Weights of a small transformer language model.
Size: 14 layers, width 384, 6 heads of 64, MLP 1536 GELU, vocabulary 15866, 37M parameters.
Architecture: LayerNorm before each block, rotary positions, untied embeddings, attention and MLP in parallel.
Training: a variant of Muon for these matrices, 595M tokens.
Each number is 128 + 24 x the weight over its row's rms, rounded and kept within 0 to 255. Layers, rows and columns count from 0. Numbers have three digits each. The size before them is the row's rms in percent of the matrix's.

# layer 10 MLP down, 384x1536, rms 0.0582, rows 214-313, columns 1216-1279
102:129175112133106124150150106129124117122100166112098104152119086120153119135131059154120138115088103103127143134155117150157110087159119137130115112056125122146143128133162141073160085078135107
098:124104156139109135147082162137113139096125126134114134112081106093157176104150176119121113152155145137076098163106135126123159142153070089131151150119098154130135164172151141130141118092127120
098:080137144137129142109118137129128138166086084116112135108063121130139139089109091108107104152121150114109102144148111115135142098107125076150060133157111113113154126139134122091171137132164113
098:171123132129114103122086165147103160171113140130139183094139144123103158114106181130157113116155157148137122131100123115127136155121142106151134149107118143133137131114118145132123154097095124
098:127102110119125127109100096079129121147109130118146133106099126122127116122127167114146141115114148140110106119146141157085147168147126120150144125110136128136138094129148111152137127193138174
102:137148138109172111127137110078144168119124092100176109161122144135111094086117083133134121117109135148122096119100170124156111111115107122120123100105122095122129097166114175110155140083140107
102:117125176126098102123124129112103116121131110133149124099122103177155114117103148106135071100120117119085100088179114110142116130102157118143147160136145151110093119128108133148125137102126160
095:123125130101149112085158145140167132117105070088080136100117103091126124180145094094104123153089103135110147116101107137219203165160158093145117113137126094143119116128125128151120092128121129
100:111091186112151112127144135105162133134136169142119130124150092133099104115126093091186098154136163089092116125105125174101142157155103130141093124131082125103165145175103133116143144112149159
103:098117119114128114104151118123121123151122155133150126124090147104155153127096094157167126119143164154136117151156139163084153101124139149113104122162096140158141167127103149174127142149139142
098:126118121158119102127136160125142154153110107126121098070152145116156127193144130133129118150151088102167128143099118155176100154118137098084146142128134122147114111136118125147094153113121151
098:160177133129146134102104106115149127105094106152168141139163140125127142117108125140109090154107095149105121117092133134102146103148128138161160142141105122151098132120154139119117130136144138
106:142144138100133131132153132129100154101106111125152127138162151127130154150138097114113099147114134142127155120075162115122130110122161123097163171127144140187137136145092174166118124122119135
103:169100104098145150108145130120123169107136088079127181122136149115129124176103143124094158085137113140156088105164141148086153123109135109132124136124157132127146163144151106074135189084118120
100:176123080147181124111143093141111166115136107113121079126095116155123112077156141122128162113133122149123127136136125176121146132123145132116139132107135127113147146121159161127142117131155161
099:136117156101126153146110093199101143129117161142136156109176085104142162110095100102115101156127093140103122176122131131100125132160101130123096112140110102091104141120106131087093123145125131
097:135141162109120138115136114103114155160112119085136132122145135149150104133129148153102147146135141135137137126140122101145158132180134148140139126118132106086125150119085145114168119161114121
100:135121145082110148079115132120155129146155151160114152148159140122143125115099162136115109097151146124136132134081106131150116146096126147112114150100140160126138147137154134148133090133141139
099:108138142094099164150157147130137122139101133144162137113094119145100121107160080124134153085130140150105118163138172107128114101138173128125082108122146113112168157133108128172114135137132132
104:132102140160147138114116117109142079120101128135152121136141169134139095133097176116114114107140129136137118119108148160132155157117110130104124174102178167161136108127146127112136088129073106
101:123107126120119097134128096151128175165099146113134122168148133139128120135088124128127126167136108148108136165114160116114090108103108117089149154161153139082082104125173148151081123159145133
098:117171103147155118143085137145136098168156116123105149155108089135092111120123113156158092122132150138107171129144148151117134123128132144103153140097115147147109142137091131102114101103183123
099:124113142111141116186166117158141096157128132146142136108125073137116136133119186150146137132158177167114190113096202138092113127148172138137122090118115161108133127119115141106141130154109109
098:122120144150148129079122135147131147143146188105112140134158153093130151141149070119137140112143126157113150151147140131133141097122129172115130116165164135106144125101121143114104122119108148
099:130143104130146127174108142129123123153050119132082105117099141093070126142134095158135144142117130112101146151144134138126125170142148130137112134152116147107139117151114127148150147132138121
099:087124148134141139114103132129138129131130124153122123159112161121097125120119138129155128098154128144166153080070076148155091108127156135142132136189113089122091109118100136108108128106132155
095:112142132090169139129153115118133128133109123142113117101117147129128100115143103145140130129174147133080144093139104081150151153155135145152142146102101110073119079123159160107151138120176161
105:139126111144112097111100111124121149113139151134114150158105148114173110051147130126107156090128156144114093112146107145144135116155126141110136128160157096160113117122114146127109141138129129
103:146151115162150151077152162133135144149071124149157138162128111113104163134097167136152095117082091117098139110085111125127122150108097152107157135094137134117166121119182115125133153093152149
103:132126124085115112137108139135143129154152158113150099120164132136111123127106129155136133094115155206127113156097114172139129160125114144129126130076150109160168111125139125141117159152140131
097:159086136128090119114124138094161137117096119121089158128167125116113108106143138116144141068126152101146089132144117096145130139118139147134167148088110126137160151107099135111135142119106097
101:099189141091100153145108120153114188151138171089076108132116153163118098084125119157124124132118140110105139153175151095090111137153122116115121158167129076166136121150160110127106164120149179
099:111091129160160114090128138129136142153149116134125143140143132131164115103099180125088131125101139110145132142073138149153134120166116145106130121133125136125128123140127133121114128114118148
102:101120099163086107131128118132146182125183116100130099165096090153121109167114156069117076113094140096111100086114071142112158110141145114161108131092148138106111157115123095135105161118138153
160:142140099122090107158140131148131157093114112167124127092126151176122112142121098117092159130152137139104123081149125141101128116132126165138157149094128157168130158134117125193126135140140083
097:146158111136150132139145129138140108156095118159151169088150123079107126108140146155150110133150115115137122134129158107119104140152142125142118123152120129154126139134118088135111145130113134
097:133135135131137126122120161115120114136085163118129105091147114132124145119118130132104114140099162161121163140162154107114124135121138140169132130184098110097110157135092110155108135151111153
096:158127119129123087117157127121152156160163155122158145127121135163167098159174109113147111069153134089141153106110153098123130098108091127148133102164128103091147150117122134126134121105141145
096:091059131138129091136119150122125140135158157130119120139146122117138139109092135125175112108182142084109113144147108146142085122136141115134150147092082149115123135075169103154108157118093114
100:140149110157151143148118142110121124132121143143157160130110138126121151108099149137135100127125144094165120109112142160075143124117101173096129098118098079140146073181157120117107128135113115
096:125097113127114147117084150158118121124128080130116126123089137137135110165145139101140082124114163135136101142114149185147159116154130113118128135145114134149140077125127094152141157133137152
100:120129089114159134157146114110130095145086128079101090166106154119153149118164109145105135125144137148111106175131191107129112127130121140153145170111114120150107119131096179116161156087144108
099:159127119137155108091110125185103137119112101125113139099101072099073198143089165161178126150133131081124098108139132118127125087156144126122126115099134106177145137119125162152135138124124147
099:099128091147148132061156134152113150161102152142120174145125153120121117104137106099165098145136126134129085101118147102094096126153110127137170119130146124129116160113109170132154123122130118
100:126176183152133071158171112105091121123145148140155118138140102100123130081074143125155130143169113123128128086128109128128145113132108137136147126176133115126102140147149164127130111151079125
104:134127123133121074187135112121099145128139134099146167128132131146118153105083112084134148144137117105105150130161123122113115139159114166115118125125131161137098142142119130117132111140133141
102:137138120138134102121149169146132100109103138160120119124166145092145159135126130172156140167133149096109125107135128117117154106097105107104120136147124110134144132122098140152094025141141111
100:129104090101146123108144144117115134135151139140094092148151147134151146139112097157134131147114115092132085144099168096126144093145134132130108152118154084139140134168135174134148109133138165
102:122112103145126103091149124145148160165157171107131167148101106101117145093140155098190142120149146123159110130125100120119124136132106147151125147097103141140093150164116138092157102167099082
101:153134110117089109133145152098113128130185176163151151144148095155095110159084118093155136139094163101136134125139100103103092146102106116118140136128107096143082082102140143130141126134108157
097:163155116100136128174118128139121128154171128114098128148129126088137142104164119119123103098143103116161103145149122125150124141121092120137101158140120110164174114144145160166142102115097146
099:103128107175121169119147105125159163129161108136113100140176133158086116084160130107130108127118134093125143116112125140085153152181103142154140156138116105147119105143089132147114120086133144
099:100134112145172162159088117142106139167133087124155146133116140153088128163129128155133104172131177103123164188110152171109105130163155122126139119096124130162129104161123142116130114142117143
100:149139093123159127137119133149152102103132151122130157122113124146137148086107137140147150132157125125121122103136122184139127118121174123101118142159103113173115128118157128125117117156099104
097:134138144108089145116144159088149068140114122170173113124116155106139122131166136099116101128126139114121088105105117112145136125105116114129100158128106094134142093109095100143142127138149132
101:119126146126119088112106120092127130090149131114165128107131140108143122118112131138093107148070178179105108102177123152112126101114082101141163149152099146121135112123113110150134153139102123
098:112118135140138134147141148090127115075151177157146080160129138162105117148122128134139127116125137122119108120103103130156140107122154125136155082144147105138090155090171048096133157136070093
102:153121148116140150124147145122127120111178186084094098130134097155159149132160140149100160072113132115100116153111122146106095118167137139108145092123158184147147150138116162136156136115140097
098:144103144156117135155148123126096143123097131128120135133085146138097126115145126134129172114099112064134130114130134144116128107122142106103123121122132130128116142120120156138142157150118091
101:110123164114130119134105114127153122099162131142134101154157128128134133136124144138147119075096113092171142128132084122145126092108114128138133107137119096092133133158135091140102149118144135
100:103136186170134142095136090126106118104122147126143075137110173130121140110162079174131145139135155167153107143149151136099148129120140105133129170171109117115175154145112098111108116143112116
098:127112121121100115123143100088125085118134150134135116158119135185140110168120161099138133153117129113145108145120100103096119150116120115118109122150188060143150156108135116109113138128109170
100:110107129102111127127128097132134139152096147111140104138118080106138099147086114072138140118155170117097135132157128107136160134105122138114122100151155151091085136122085165147152116110154152
098:149145204149117151115138126136111122112145139119113121155139191106095157139138144093096100109136146142148096133124130090149128092113151136152101150173070136113108134126119134123112133174168152
098:133143136102158165151119105124126141099111091102152107121122143159171152144143109115126155116162114166092137113123105115121138112144154146117138111116127156111137124127097119184146096100122130
105:109097127138128141133113113157136085175110090118154122119063137178135121156125136129107126114093112123119130126101101117167109134180144132141098132122155150125144124146096156118122145105132125
102:114149105192138144185153099119160087120119122140143138112134101149112104122131097101098140083128130144163132135150125072116156168093106185109104113101121112132143159132115115100129130162169123
094:105124111103097155130121124112114131113166125138107118112157077145157139118130095146086164137137112142151115111148119131136120147117128168168100141171135174133162161087107141132143103117125109
097:146119141131124132125120118120110154138145125159143142173135140133115177117124133116099118138148122078111104143159117136146081133151130121142162103135130146139128142161098158064141129154109150
103:138142144155086061127101129129096095120186170126125161141180128119128133108098115126129134102122095172074117105139097157115109145116101149117081111156155093136103152129087110119103136161096089
098:150157108108141149126146153142137103093142143117158142131133115100165126100115140116141184108127090133124124133104094165102115119091148122117121135119142134125128119132160158153128095131149147
098:117101124109134126116111110136107189107103093142119143126092085138118115155154108097140115109140115088108121125108110109113160122132125095114152138116130161137148124136092163079123102153105126
095:139129102136123135124100165117167113108138126127156109088115147113141172123102125144142119087112096126172148082129143115155154122104096110119134131120125113136154159164147121144133134101123105
099:144120152129131133183118112119124145141122154117130116150082111143160159116131106138139158139095102115109145087119106142154149095133125132121187119134112122149118120102119119140125119137170151
100:109132099147132112119113117106117138126145108143120160122119132147145112164185123102117121128115113126086113133102176134109149144118131152116136127126160103137111127102144089112116174095084152
102:122148162154133085102122170140139119136107146147110141133121097110155137153129157086141143102135114125152117124137156164116121127163137145102126137096093163090160137116134122142133107164104139
096:161129120120126116113122104140106160099127143108091140128108144166120088088099167148112185112085162136131156107113125119136141132140129125115134137172157174140114151141138070134113119112146137
101:133167102122145172114156152145178120110143093099123107108119145138123138115093134096095140147123125096151128163109135083158105109115108123107133148128098119095121139147147079084104137098143100
097:127175118138118125120121146140103143124133159156089121139160138082132130129179105133133147085117081083120095105189096142172133131113138076119121140147124134115125145098111096122170088127131140
097:144123115109091161121137162060143167112129131133102101121106158144121112095156117129116147157127106111126076137096106181150152107114128135114133133135145108149108120143119138137123132054120161
101:132130090111147139109152121115110119152102115107092136147178091129146154113109152127142154157141147136118116127168136135129129128129127134139157130092121134096143112113122084095098120136078187
100:082093161127136097118158135131143141147107158137119131135111139107146118153158170101157145142125190076136133134135138134104107144135155120127185150116140111150114164137139158141150137129094119
096:120096096101141142134140152099091114107139125127134130097160154173130115088139114113119122150104112132152152118110175156132166074160154092131140119112112142118152118156135110129117192130156141
100:107117163117113141131135110126136141060108110137126124108149118147101091144147160185119118114128136110141126131120128134121069165137124118164129118080150151131140149125107150136112102108142103
100:107119143116127136106112125131103122166112121110183124126113124106150136152107086102109064114124098136138143117169134088129112144157136112103160127118110100129166123163118120119140146141136142
096:108119152111117101133107126076086119140153153136145125140122133130119100158104103127105113151172166158110135147142187163138115118155114187169131087168160114126119146117094139112105111137128198
099:120174104146103157146102139113112134141113103141117099096160115129154103114149077147142146134158120104122118151123155093124162148171114106148151124104105136124134096135151137130104154171156154
105:132119123149109132122140153136108114109111197125115148146131083122149115123113135076147185140118108129129141166141102121105168143113084124135128124109161123146117095093144123139095141100125132
095:169110113106118130115157091145115125179152116161109172103190117109071128107166129151112171163105151097150135117136089145088140103146154120116125146113107099152142095122116118116145082113146136
094:140152115122111099105154133159142127163162155112120155122135101120135108141137207081171124140143125161147126164122119120141097128106095137103116096132138140139119125143124196165125136158102141
100:125118131135185125151115187148161111116087125156147094104131153098082121175118078099109135137152141132117087143156130131103104167083114151133142149089140089136144103121135177115122144099182134
098:151104164102151162154108123140110109079052164172128150118089118158103104150125115112147140103100142130149129148144119142165109154120163112146146127145127114105111086104185134165127048124102128
100:124095122139151144117149121136092149104158114119122129097155107175142132150136150085143102160131149106125107095128130100140150105169133057123172120121184124150119168133152155132154125106109148
096:166138161155137173125140103100126131122120166141099123142121142132168137147129115123098157085160126118176126138143148120097156135142153146132129119115117146108122124117171153135134095110100146
095:146165103086147128151112107143138149099143124104147163103103112110149123130118093152123129163117112131160123142091118124099119117136151124114124137104134112124085164091113139154083185061158134
100:116149155179087129088068112104199162112172130183113145144126114135112142141173147135136149171127119110132111106125100127149190107150140150146105136156137106108129088121145104117148102139121149
100:155084149142141102179167153078117135114106128141144141093128167110134115173170135127115171093147106122086149150126161130096123120113115102153135111151102133124162159126114160124127182181153126
100:115119131104137079129126163118111136147113137127133092137137101093113157136143138084141135131148131112123119126112120114114167141143132175098180152122190150149129090116155128144100163112137141
099:110135131116116116131120114131103135136142152137140141174111123107120088109125133136109110113128134143131094151117133152124148128094122095134133141132141163113143151084116122089133114099105153
097:116161126106092098135117104149139097112145098143120114167106076156162123112050145131128106142124132159165117181112118125131141137160113139156119118131135129136158147151109111104148105134129111